{
  "n_layer": 14,
  "d_model": 256,
  "n_head": 4,
  "n_kv_head": 4,
  "head_dim": 64,
  "d_mlp": 512,
  "vocab_size": 3119,
  "activation": "relu",
  "norm": "layernorm",
  "norm_place": "pre",
  "norm_eps": 1e-05,
  "positions": "learned",
  "qk_norm": false,
  "attn_scale": 0.125,
  "bias": "all",
  "tie_embeddings": true,
  "parallel_block": false,
  "init": "normal",
  "init_std_qkv": 0.0249,
  "init_std_o": 0.0,
  "init_std_up": 0.0249,
  "init_std_down": 0.0,
  "optimizer": "soap_variant",
  "lr": 0.00418,
  "lr_mult_qkv": 0.5,
  "beta1": 0.95,
  "beta2": 0.95,
  "lr_head": 0.0103,
  "grad_clip": 1.0,
  "warmup_steps": 200,
  "schedule": "wsd",
  "decay_fraction": 0.665,
  "decay_shape": "linear",
  "final_lr_fraction": 0.05,
  "batch_tokens": 131072,
  "seq_len": 1024,
  "doc_mask": true,
  "train_tokens": 321800000,
  "steps": 2456,
  "dataset": "wikipedia_en"
}
Each number is 200 + 20 x the weight over its row's rms, rounded and kept within 0 to 999. Layers, rows and columns count from 0. The size before them is the row's rms in percent of the matrix's.

# layer 7 attention query, 256x256, rms 0.0736, rows 0-99, columns 32-63
129,202,199,218,204,180,204,206,237,159,150,200,175,186,229,183,223,215,199,200,227,189,206,204,206,212,197,209,232,214,194,168,215
111,189,214,190,187,197,208,180,175,208,204,199,202,254,178,213,170,223,199,182,203,215,193,198,224,186,186,214,173,200,200,217,197
105,190,150,212,199,208,194,181,143,209,208,197,172,190,221,199,194,196,190,198,218,215,187,198,166,208,204,205,226,214,213,193,183
114,206,181,211,205,210,175,223,188,200,196,194,181,208,183,198,199,190,192,211,145,205,176,199,182,217,226,196,222,199,202,202,196
103,204,197,206,220,190,196,219,254,165,172,196,198,186,234,203,154,204,175,227,185,149,183,205,195,256,198,243,211,197,183,183,220
125,175,192,191,266,227,213,180,241,179,143,206,204,205,236,219,153,184,193,222,189,148,202,172,179,228,185,242,220,212,190,154,180
118,228,190,188,200,210,197,202,209,214,183,148,221,217,224,216,179,188,211,215,185,184,215,175,182,220,216,202,208,199,196,182,200
104,192,218,207,188,197,201,197,175,205,212,213,203,233,191,212,180,213,192,178,225,201,185,209,221,172,192,179,198,233,227,224,151
113,187,182,228,195,201,194,180,174,186,206,225,196,195,193,187,183,177,195,212,199,143,234,233,177,208,211,190,232,193,195,189,190
121,200,165,198,247,201,201,220,215,199,223,210,153,209,197,231,192,208,192,190,248,205,188,211,216,180,210,200,195,192,205,226,179
119,231,201,167,183,209,205,220,192,220,215,195,193,186,209,204,197,195,180,220,166,189,198,184,143,222,206,184,210,175,219,179,211
110,208,177,209,185,206,222,202,219,216,221,185,204,204,220,213,235,180,201,169,186,205,198,190,258,199,195,161,210,225,188,222,200
112,197,203,206,171,192,176,182,231,225,226,201,200,218,181,182,215,192,203,188,235,249,218,190,234,199,221,173,201,200,170,219,189
134,200,213,201,211,193,206,199,190,204,154,192,200,252,212,201,203,185,199,224,188,198,206,188,204,206,211,188,140,177,183,222,195
128,187,216,232,190,222,208,197,195,205,207,195,205,174,169,190,227,208,229,206,203,201,225,211,220,197,206,226,220,141,186,184,197
128,206,199,180,192,174,196,215,186,188,206,214,196,220,210,212,196,247,188,187,199,199,187,179,210,205,186,149,171,192,222,206,237
112,155,176,185,214,210,183,190,206,232,232,212,203,214,161,201,219,198,202,191,184,198,211,219,207,159,204,215,181,174,167,190,209
134,205,185,207,211,214,210,198,241,169,206,172,227,174,220,242,225,207,179,190,182,147,190,197,225,238,202,188,221,193,194,193,245
117,144,209,175,198,189,193,231,183,203,205,210,181,203,132,182,239,224,190,201,183,197,178,216,199,180,178,189,163,193,189,235,202
118,224,198,205,170,213,191,205,167,174,192,202,198,199,178,205,192,180,181,195,175,212,159,173,207,207,211,213,166,213,198,195,181
122,178,182,200,215,232,178,252,230,169,199,211,176,200,241,189,219,200,198,170,231,211,218,213,174,197,211,203,204,198,223,196,219
113,186,183,182,201,244,214,192,186,235,200,207,193,218,194,239,236,233,197,183,219,194,218,211,216,203,156,221,202,216,209,188,198
101,195,213,163,238,172,184,195,206,182,187,200,216,202,218,205,215,219,200,185,238,240,242,188,238,176,180,196,189,213,183,211,193
130,187,213,192,220,190,209,208,230,211,199,198,217,183,204,196,174,206,179,201,189,219,167,193,194,176,178,213,194,213,212,193,178
123,197,195,193,202,175,220,170,203,242,195,200,162,211,216,199,211,196,186,199,199,181,183,200,205,207,196,192,187,210,173,232,220
117,189,195,232,208,204,201,210,203,149,171,186,190,182,187,162,195,204,207,220,180,216,238,209,196,202,190,228,245,198,183,183,198
127,219,197,209,196,217,155,210,188,183,219,215,200,235,189,195,161,174,183,201,203,250,189,189,175,215,186,210,226,198,229,203,198
115,197,191,199,194,189,204,168,180,205,179,230,172,172,201,208,223,197,185,216,196,189,184,239,205,201,220,183,200,222,231,198,208
110,166,192,182,183,197,202,210,174,176,185,202,221,227,223,210,183,190,201,193,211,210,235,207,192,227,167,181,228,204,206,211,228
130,189,200,200,243,207,202,182,192,209,183,166,226,181,215,198,171,190,239,226,208,186,207,198,194,193,213,224,207,224,197,176,193
125,213,185,171,238,218,191,224,215,239,218,208,210,182,200,178,190,226,170,223,185,194,186,188,183,187,216,220,176,189,176,198,184
127,167,194,216,214,189,205,202,168,234,200,176,193,205,187,164,221,193,208,204,220,170,196,185,209,193,201,176,219,199,203,201,193
118,228,197,182,192,230,197,219,166,218,191,223,186,231,223,190,187,217,175,210,172,203,202,206,160,207,192,218,195,198,241,204,210
126,184,201,207,235,186,213,201,221,250,194,189,209,220,233,188,175,214,194,192,178,160,216,185,221,177,180,192,184,216,211,182,213
121,194,205,210,241,201,166,188,204,223,224,210,198,191,181,211,193,213,194,211,210,203,162,185,218,180,193,213,214,186,210,216,191
121,174,222,209,205,192,181,217,154,169,181,178,196,193,177,171,187,190,202,195,204,195,203,206,218,203,217,176,186,213,196,237,181
126,229,198,186,187,193,222,222,151,195,207,214,194,195,186,182,200,221,179,194,168,277,180,213,202,175,180,222,190,183,203,203,207
116,198,203,232,187,226,220,180,189,221,217,178,232,187,215,218,220,188,182,199,206,202,216,227,178,197,193,192,205,160,207,223,208
123,213,223,242,150,185,192,187,174,228,199,218,232,253,194,214,198,208,205,207,197,208,198,202,224,169,208,198,190,206,222,206,203
120,216,168,224,209,177,211,202,213,163,200,229,197,180,210,222,192,256,209,209,232,216,203,202,226,190,186,205,194,218,213,217,206
127,191,194,164,181,199,193,197,203,203,205,215,183,210,180,191,233,180,232,215,180,178,194,223,207,157,213,228,175,200,181,203,211
110,193,197,197,243,219,203,209,200,195,195,229,188,190,180,180,175,192,175,233,208,171,195,203,177,180,201,224,189,189,232,206,177
107,198,222,210,211,232,217,186,155,210,212,226,224,200,180,180,205,165,228,226,139,176,184,203,191,172,207,174,162,209,235,198,205
119,208,173,210,172,215,180,216,197,210,236,223,165,161,144,172,187,202,172,210,194,197,204,197,208,230,204,200,227,179,185,185,168
137,210,200,199,199,172,219,182,246,175,192,205,214,184,210,209,224,225,190,182,183,229,222,172,232,196,168,175,155,231,198,197,213
100,196,234,173,180,179,176,209,174,218,176,214,205,236,188,204,214,199,215,165,191,198,217,172,196,200,201,187,175,174,236,190,215
119,214,173,233,164,184,197,228,215,174,227,215,167,194,191,180,191,190,179,187,177,208,181,201,223,227,196,214,212,229,191,181,204
096,226,195,241,205,215,213,191,163,221,233,169,204,198,218,224,215,197,184,198,223,164,195,191,203,225,210,192,226,161,201,201,208
118,195,211,183,192,165,176,213,202,206,189,217,178,190,193,195,190,223,182,203,165,165,169,192,183,227,177,193,180,171,215,210,229
110,209,204,209,184,192,209,170,197,202,181,199,237,267,206,207,211,219,213,189,206,217,255,216,225,185,195,180,181,173,200,198,221
138,189,194,240,200,213,195,225,175,170,200,205,227,195,167,195,212,194,206,210,173,195,237,203,187,219,217,148,205,197,189,170,214
131,144,218,234,180,209,175,194,174,198,214,189,214,218,161,190,229,200,197,207,218,226,202,212,224,195,205,187,157,166,176,240,210
129,179,208,191,157,209,202,184,179,235,234,169,202,192,180,195,223,128,207,210,172,189,194,203,213,190,202,174,210,187,178,229,207
110,193,189,204,173,204,197,213,242,170,206,193,190,155,202,193,221,213,187,204,180,208,192,198,204,218,199,224,170,185,161,174,196
122,188,208,214,193,203,162,205,210,197,178,169,164,178,207,190,215,205,184,217,219,228,220,180,219,185,223,193,192,217,186,197,181
112,195,187,223,175,211,193,189,197,195,189,217,227,210,190,228,235,224,191,209,203,187,229,219,213,249,186,173,221,152,211,186,231
123,236,215,207,186,156,216,216,185,203,209,220,176,211,195,175,216,211,183,198,206,211,169,198,168,203,188,182,197,222,220,182,170
122,187,200,187,195,212,205,198,225,213,184,205,197,217,169,198,228,184,211,220,175,151,238,194,249,161,216,203,186,194,221,211,217
122,177,204,190,182,198,184,243,182,222,223,215,198,206,189,211,191,214,194,191,168,224,170,238,196,181,195,194,174,178,177,217,200
117,216,199,208,261,235,182,200,179,184,198,175,211,211,181,193,210,221,190,210,182,218,184,144,217,183,202,217,196,191,213,214,183
121,198,186,209,230,197,224,193,215,180,199,163,236,185,200,217,180,183,207,215,163,203,239,211,217,202,207,170,223,211,178,192,185
123,227,266,235,164,198,219,178,215,201,174,212,219,225,212,203,231,184,210,176,202,230,231,196,246,200,185,207,182,189,213,196,197
127,188,200,193,217,203,196,231,167,179,207,192,200,217,210,210,171,202,227,171,248,234,181,189,179,163,210,230,242,191,232,202,182
109,222,185,209,172,218,199,200,216,196,200,218,192,220,210,197,214,221,173,184,202,242,221,209,186,241,178,241,213,188,202,184,226
087,202,165,164,200,167,180,179,203,219,177,185,199,230,182,206,215,204,219,219,214,177,240,207,204,192,215,205,221,180,193,199,189
091,199,175,194,185,225,213,223,209,205,235,185,245,213,174,199,207,192,198,188,179,222,193,239,188,202,235,205,206,178,191,199,213
085,174,163,209,202,160,207,214,182,196,186,208,198,189,210,217,204,217,184,200,232,176,211,158,233,236,222,209,218,218,237,193,202
096,220,159,194,195,191,200,172,199,162,179,246,197,180,210,217,186,188,194,224,181,179,198,226,174,199,203,240,201,193,199,193,193
091,197,169,190,208,189,176,190,184,225,218,222,211,189,203,180,176,207,191,211,198,194,192,217,190,215,176,182,241,183,218,194,180
093,187,208,188,177,208,171,188,192,192,181,191,176,193,219,231,175,173,213,200,221,187,188,225,206,205,196,195,224,201,210,184,202
092,172,167,200,187,192,214,171,224,160,224,184,178,176,196,188,217,165,169,183,233,171,205,187,181,189,204,176,154,197,201,230,238
100,223,196,202,215,199,162,191,177,204,186,167,203,209,184,215,204,184,209,215,185,202,213,191,194,197,196,203,220,178,202,187,204
081,195,222,179,216,233,197,176,222,151,206,237,202,196,189,226,224,217,148,180,155,185,183,193,206,227,210,192,199,230,246,179,203
097,192,228,219,198,202,224,202,238,211,193,179,215,225,176,183,174,212,207,203,202,221,154,164,230,180,159,206,168,219,181,222,223
081,187,217,174,193,211,225,187,216,208,204,221,153,204,197,162,199,167,228,194,219,239,177,186,198,172,209,204,176,188,196,211,238
094,196,178,194,222,184,160,188,183,235,207,219,237,182,211,186,176,203,200,216,188,171,197,207,186,186,183,199,208,176,183,191,180
095,222,225,192,233,196,194,212,163,245,217,177,153,218,195,194,190,184,194,184,203,216,181,158,191,204,223,207,190,203,251,218,149
089,192,224,205,175,173,222,180,209,231,231,189,217,204,197,170,209,190,167,185,190,214,167,157,178,202,174,230,190,242,195,212,212
079,190,211,189,230,214,230,167,210,214,201,231,185,201,181,197,208,178,192,204,163,241,179,195,199,189,213,216,175,191,218,189,235
095,209,223,190,201,184,252,174,202,205,218,188,235,157,200,208,246,224,173,186,200,184,220,204,229,200,243,217,211,199,205,189,175
088,201,154,216,215,202,198,206,221,182,205,206,185,188,198,184,211,196,212,202,216,239,244,186,246,172,212,228,193,198,173,218,191
086,182,210,200,205,225,189,191,188,218,209,176,195,183,215,199,209,186,147,194,210,199,241,184,207,210,195,198,205,200,221,204,204
086,198,202,156,195,176,231,190,202,223,214,188,202,196,214,161,222,195,206,213,233,208,198,169,196,213,228,210,196,174,212,189,194
095,218,239,151,225,211,228,178,208,188,194,208,196,166,198,208,240,177,195,195,179,166,223,190,185,182,195,224,174,221,228,211,188
102,168,160,223,186,218,212,223,196,202,200,200,209,219,185,199,171,222,215,204,210,185,199,240,190,232,205,182,217,174,185,188,210
101,217,182,186,222,219,193,204,195,181,183,198,196,193,185,200,201,193,202,213,189,195,187,192,204,170,218,227,169,178,175,207,217
091,216,220,192,230,210,213,196,209,229,210,219,184,199,159,220,207,180,216,216,175,193,164,212,176,180,209,222,196,200,191,211,226
092,188,200,163,199,158,154,220,235,172,169,225,224,168,207,198,197,225,217,190,177,233,198,207,217,192,199,217,217,203,187,193,196
096,194,165,219,175,193,202,168,216,182,213,190,180,187,192,189,200,203,225,207,206,207,267,206,231,197,218,204,212,201,193,208,242
086,167,215,242,189,179,199,185,157,228,193,241,198,191,202,198,200,224,198,188,231,225,223,229,229,213,161,192,229,155,229,239,192
088,202,190,170,224,140,170,207,179,224,155,200,219,216,180,211,201,176,235,227,194,201,189,211,221,185,194,198,210,211,199,187,179
087,168,218,174,165,190,167,218,177,172,185,188,233,206,203,188,183,195,212,193,190,231,178,205,205,223,146,187,177,195,216,196,202
105,191,214,246,187,175,196,214,217,215,199,199,199,205,228,207,226,223,171,204,233,225,210,195,196,203,219,207,182,211,172,214,198
084,188,200,198,213,170,189,173,233,207,198,205,193,207,213,195,190,189,207,222,188,209,215,218,197,207,203,209,177,196,210,190,214
084,211,187,193,219,234,185,197,205,206,220,192,162,206,175,173,177,210,244,217,194,237,199,202,209,208,190,229,177,234,198,199,188
088,211,206,185,227,241,211,223,221,225,189,200,220,206,211,185,204,221,196,204,191,211,215,196,217,188,202,214,220,224,178,195,201
081,199,200,221,200,135,176,191,224,199,189,228,171,201,214,186,211,196,196,253,209,213,187,225,198,185,208,203,190,182,226,189,199
097,207,206,181,234,225,188,210,192,239,198,174,194,219,212,193,165,193,191,199,221,191,196,211,192,200,224,172,194,176,214,197,185
083,197,161,149,224,162,186,192,231,177,191,233,207,179,188,194,213,192,221,227,202,198,225,230,194,180,202,223,181,203,180,207,204
101,206,169,236,190,217,166,220,239,214,177,175,204,188,197,176,184,215,216,195,200,201,212,227,193,216,189,236,217,179,180,186,196